config.yaml
n_layer: 16
activation: "squared_relu"
positions: "rope"
rope_base: 34300.0
rope_fraction: 0.5
qk_norm: false
bias: "none"
init: "uniform"
init_std_o: 0.00631
init_std_down: 0.00316
warmup_steps: 200
schedule: "wsd"
batch_tokens: 262144
dataset: "wikipedia_en"
Each number is 128 + 24 x the weight over its row's rms, rounded and kept within 0 to 255. Layers, rows and columns count from 0. Numbers have three digits each. The size before them is the row's rms in percent of the matrix's.

# layer 13 MLP up, 1536x384, rms 0.128, rows 1478-1535, columns 256-287
093:142154120088141130135110122135119078101151153155102096099105164132136120123081093105158112126170
099:093114155183104101146148135185157149148146158089121128113113147157109142165127145104160149128105
100:111113135150119113129108143131113170115107107150106148167143113120150122131130153141162139087106
097:105129147126159117122120077130114142093148120110152092091171116109142091123160113091103120109138
100:113122102135120133123158101142126127120127146147138147146141115117124155147176139094135157109117
112:117155113104101095135125164149135112157108143099127127140121109087112124126168105108103148113141
102:139137085166139149151113150136112135101121146125172171107095106118102089155141158123165155114158
095:160145156062115137154112152119172115192110127130119153097128139112138177113112143128160173124145
100:158117124096149098169142143123133151149137095111141164119126162141152118117114103124123112149131
100:125196119174129110159133138093127140109158150106131146108132148092155079149110107157133088156105
100:117162138158110140132102147099120133115107121159145118153128109155126163129091109075106151091146
105:157165123181111120138144105120118104135145122130146133114131122130166130141081096138145117108137
096:133127134133122098114113121145104155137112108143127117147132142111111103149143118131135121101147
089:154144138129134116176092165149159150094117087112168121114133131122147105119146148121161155131136
097:115101164121116135166178146108130134116160137119120102120138143106121117149143109150168121137130
108:118123119094098146147110196126135103102091148107127119116134093143156107109139155137106091148116
097:089129152168118120148108110130160128093155162140134127183161128125117135169125103139131148118122
097:155126144119125121153137124145151184104154105207142139156114110162095144131125113143153089089071
098:100124158122105122156093156122142118149158158154115117124084166082132109120121085145120147149142
103:131087116105131096117118109122126100106133114121155136101133126144170146166109152149146113101137
101:136104118100143112158150089119117112153106112100128127141078114109145172102085135080122099162147
092:125122138122109104082092121155147133152118158135168144117112101098151138062129029158123170096101
092:145104140142119058112138203110121151132167125162151159165143131154117146140111097115163085137123
099:120094142137136102117141124120157107101121121119141107146145149136151138147139131139177139152143
101:119112131102149126115150095103171152140126093177177168171131142176116108119115107110112145116111
088:117130104132109087105114130104125101122186091106132175145124097093106102132109092128141118117130
100:163107119161145088141145113199183100105141123150104108158157085115158112160166163103116117168127
098:168139088144112165131178080106160144086141117105146109103124121133115131127070140132161118152083
106:124138145166167095110131122151134136152128152137134124094129139101143107112141080135076110127118
102:158137133118090114114129118075148121120132153140173146160147160121112099138133106092128122123148
104:085151107148149148139145187149159129164155141164144100095120156089148123130078116160121112094152
094:085105141161151133090159087147162151118164111114129135093133120129175127092137113147118119124121
099:108139162102123098140150111121105098107125127119126119102163081102107120103147157165135146161143
099:097074106140119117107136129109120125084150160137105104131120146101171142160140145122104174101112
099:142109121131121101151124139118135162165146114133148120108118104172082166150156116108160124075119
104:117100131149113163119138120156105148161084119088157130146083174139152114093111131107148115136131
097:130150104125128115152114118142140118111110090112121123183138116138128149120100146082120143125158
101:116081107119116136124122161100094114158113101098147141097114140134101088140164152149119144112082
103:133103132112149124122100131139144147136116122130137102126107106105151116136146094136104105161134
107:154092107090125112109115139117087120160129129117171123159148139144119126139088123162119141131157
103:107142153104136137101158174121122145164145151128154115137117119147093104135167081147124179117121
096:104106162135120117127088112121111151121100121115115082093162175101106138127155128122111113153097
103:143113164131133145111107175134146081131159113111117111115066154109098137121127115096109117100143
100:120147121094123159095139097088120125131162126139125159163145133157164083172131108149131111121102
109:184109086116127151149148167132105139109082078131129135140147166142132140157146099125117123128130
103:130144156142096101127114131130117091155146106109125127095155100144123115193082130115124130140110
097:124121119126118156127150128131063108098096127122144157143180124089113165158129117104131107129162
098:152172123157138146135130151137111136129140122154155142115140160118111167115106148122192127154157
106:130175155100097135122138130123140109153104129075131079145133157136096118140120096105126126144136
092:114089142113122149145163127145073101077130157133114138147163148178124131133141100146126157095121
098:128080136096135154133114085104134137104146128132113112132107100141140103143114109131089156107100
100:142143101171132101107154113103100107131148137088156102148143113141135152134120126103096118127139
102:141127119106086090153080070127108124125068119131140135114113111123136106170167123101122113141137
101:179135123137108140141110126108106137161138156152103161118104129112118144110144159098133097117114
098:084106110125188122167082129134153137093084118131180148164144165150133134194126145117155116127094
094:177105093144180128129134149123160143126156142106109143116120152126119133104173158110127129108163
098:175155132149139156167116121144118148147123116149134135071164135128114094100110108138102120098138
101:135142165203141144134155116108118163141126121156143114108124136151153138147148145117126119101149
# layer 13 MLP down (transposed), 1536x384, rms 0.11, rows 1478-1535, columns 256-287
100:123136103114120162157136130156122135118152139129166136165103151126100139159115124110134139136167
098:109154143096102125100158118127193133155187118140165110110160115098153113126079130136112169144144
103:116126131181148156146105115103114103142119135128139127157138145145118134110085118118108107113102
099:118127112125119149103128151157102131145113097145100140101130130135097155164151117111084145140132
102:122097116102118102158097155112117119159093103128118127110144116140125125105141097139147162139156
100:149095151150150120156118153093145148126136146140130168112111108146077165122100097156124089124150
099:135085136106140085111119142117124137126130158151133125141159168153125114133134094114091103113182
095:136115123145135128114127119154162123099113135104142105120131136094135117153111093097112183111164
101:115105158099120127096157145132148143127174107134176112079163103112138103105084118129065109117155
096:148115147125121104110131098154059146126122142109175119113137096135146133127089133155127078134105
102:162177115127162093141119130161145102120159125130131129134150184117116096133084110142092177097127
103:123122165129148175088130114175123114140138149151157127136136125136100126131154122140142173101128
102:106123125114097137129110089131120091091110128125131147120151114154140147103152129090098160131120
093:118126125112124159156163127142136151097085165154076128145123167104135098126187116116178136098122
095:058115116111088115101160128155125147104085100104097142150146105083134092130172142129142167138129
101:154120169119149100091147140128150131125077115103119123103142137123111122124107099139202124130099
109:174153114128121169147099091152136096093131121106142106153127160181122159113162104118146140115135
098:128134151155088084140176142131122106105111107135128140128119136157111136141115163129129150117084
100:143153148103113156147112099182137112140105067144103127117140129088129139116167154108159145118117
103:153130094115143152119128133151138149071119132124111118136110178088135170128160120127178142139117
098:120154124179116149107141134132140148108131112119117142158133118115112118087162125156129162136107
098:119094181124067132186162111135115101097126104118114096117148140132102132130137136134105127164112
099:154163162132132148145137126122137107155116122097115072125117114115136157114118139146160134123125
098:150122162095167108117115170084123111094118133120121123161134136123109116127155130082109157109128
105:166132138097128148189148092114129111151117112150118071127133121160125108121145109153133147118106
093:107132155123102099120096123070125114101122141090130141154127091140112151148105107149145178117087
096:118165140079117147117119117096122096141123116146183133107122160110142117117119132142127094075106
098:156118138151095162144148122112166120089112152110105135155125129162138163135145116125118116148167
099:158144128112138158119113138141115111106109128109108134080171129151166102158107119154139148147130
100:126123103155140144182133124096129157151105090120126172127147144132103146158168155132121088135123
105:109158102187124160122090127151149144139115152142143155134120144135139102127102112106176140135111
093:138094158152115113140140126141091107092108111135116152129157141104149093098134171134126166104140
099:163150133119126111144122102108117117133144114136133099124130116141132128144152099167146112127142
100:115108107150097129095112137077119081108150134140103157167162145118154124127118110118131112097112
099:155116137106107104111122123163120136097130107110137120113106119110113113129140170109155128089119
099:166183119167150065126102144131136138128132156106095146155103132165159115128138122132130097112113
098:120125147113120156124154119086109129122156127122151123084102139088119106129132107071125088121117
103:143120177134132124091149084133154134145084152148108119173117101136117184140150137141124130101127
102:109139107122116140138104148163163148138121112146117125116144120087123116159103077097136101116169
104:159082131135135094186116137066122112162107143158134110134143147143117068165115128137126158136100
103:146111138089123095144160136151111112100125123111141146147156159148111133118156120144133100107140
100:136138128095160123129104118099138167136098083153151101153146124157111131127114123093145125111073
106:135143127135141136129128189127126119118130096142149125094090136161125143133107171126129157131156
099:112139102142148140113115123086160118126149135086123135146116130142108129102144149133108108135152
107:150122125158115094100117124132127123091110175143169109170115109124153143123097150142114170122168
106:125118117135135126091106130111145123110132089134141110153120093150140116164151169142144120123165
095:177107062124117135107161131110104089139167175171089093101096174175127149092135077122106143100158
100:117101130152127136170102083141099164136095127135121178129134104101147109155137120077092124099148
106:115123123121123130119123116193108111123123158168132096143129148115157114143121123113107177124175
100:133128134107098120102100130130177148085186182159121140158122160134132158138167115117166119126108
098:105154133111123117141135135174123153078114109168130107124138139109148133154150148126114140117123
100:105115157148165133143140138157137144079110134144154171150120159133147076082099101118119071154125
104:101130126124125136128172129114129170139133135123177115134118107137149131159163148108163141122107
103:136137134136168101103134113077122137104140112142142146171153122116163110134133121093121135118182
095:104094107154125127155174134099121110080161128082093100150115136165112196148119136154077119163136
096:128121125145101142102128137116143159138148129120135109134115105084167114102117146164103116147119
104:102158092148115130135145134133138134118088151154106138111153087132114135111146123128112162144150
100:142144098086110096147100137132155121119130156156165120157114100139087107120121131091109148093118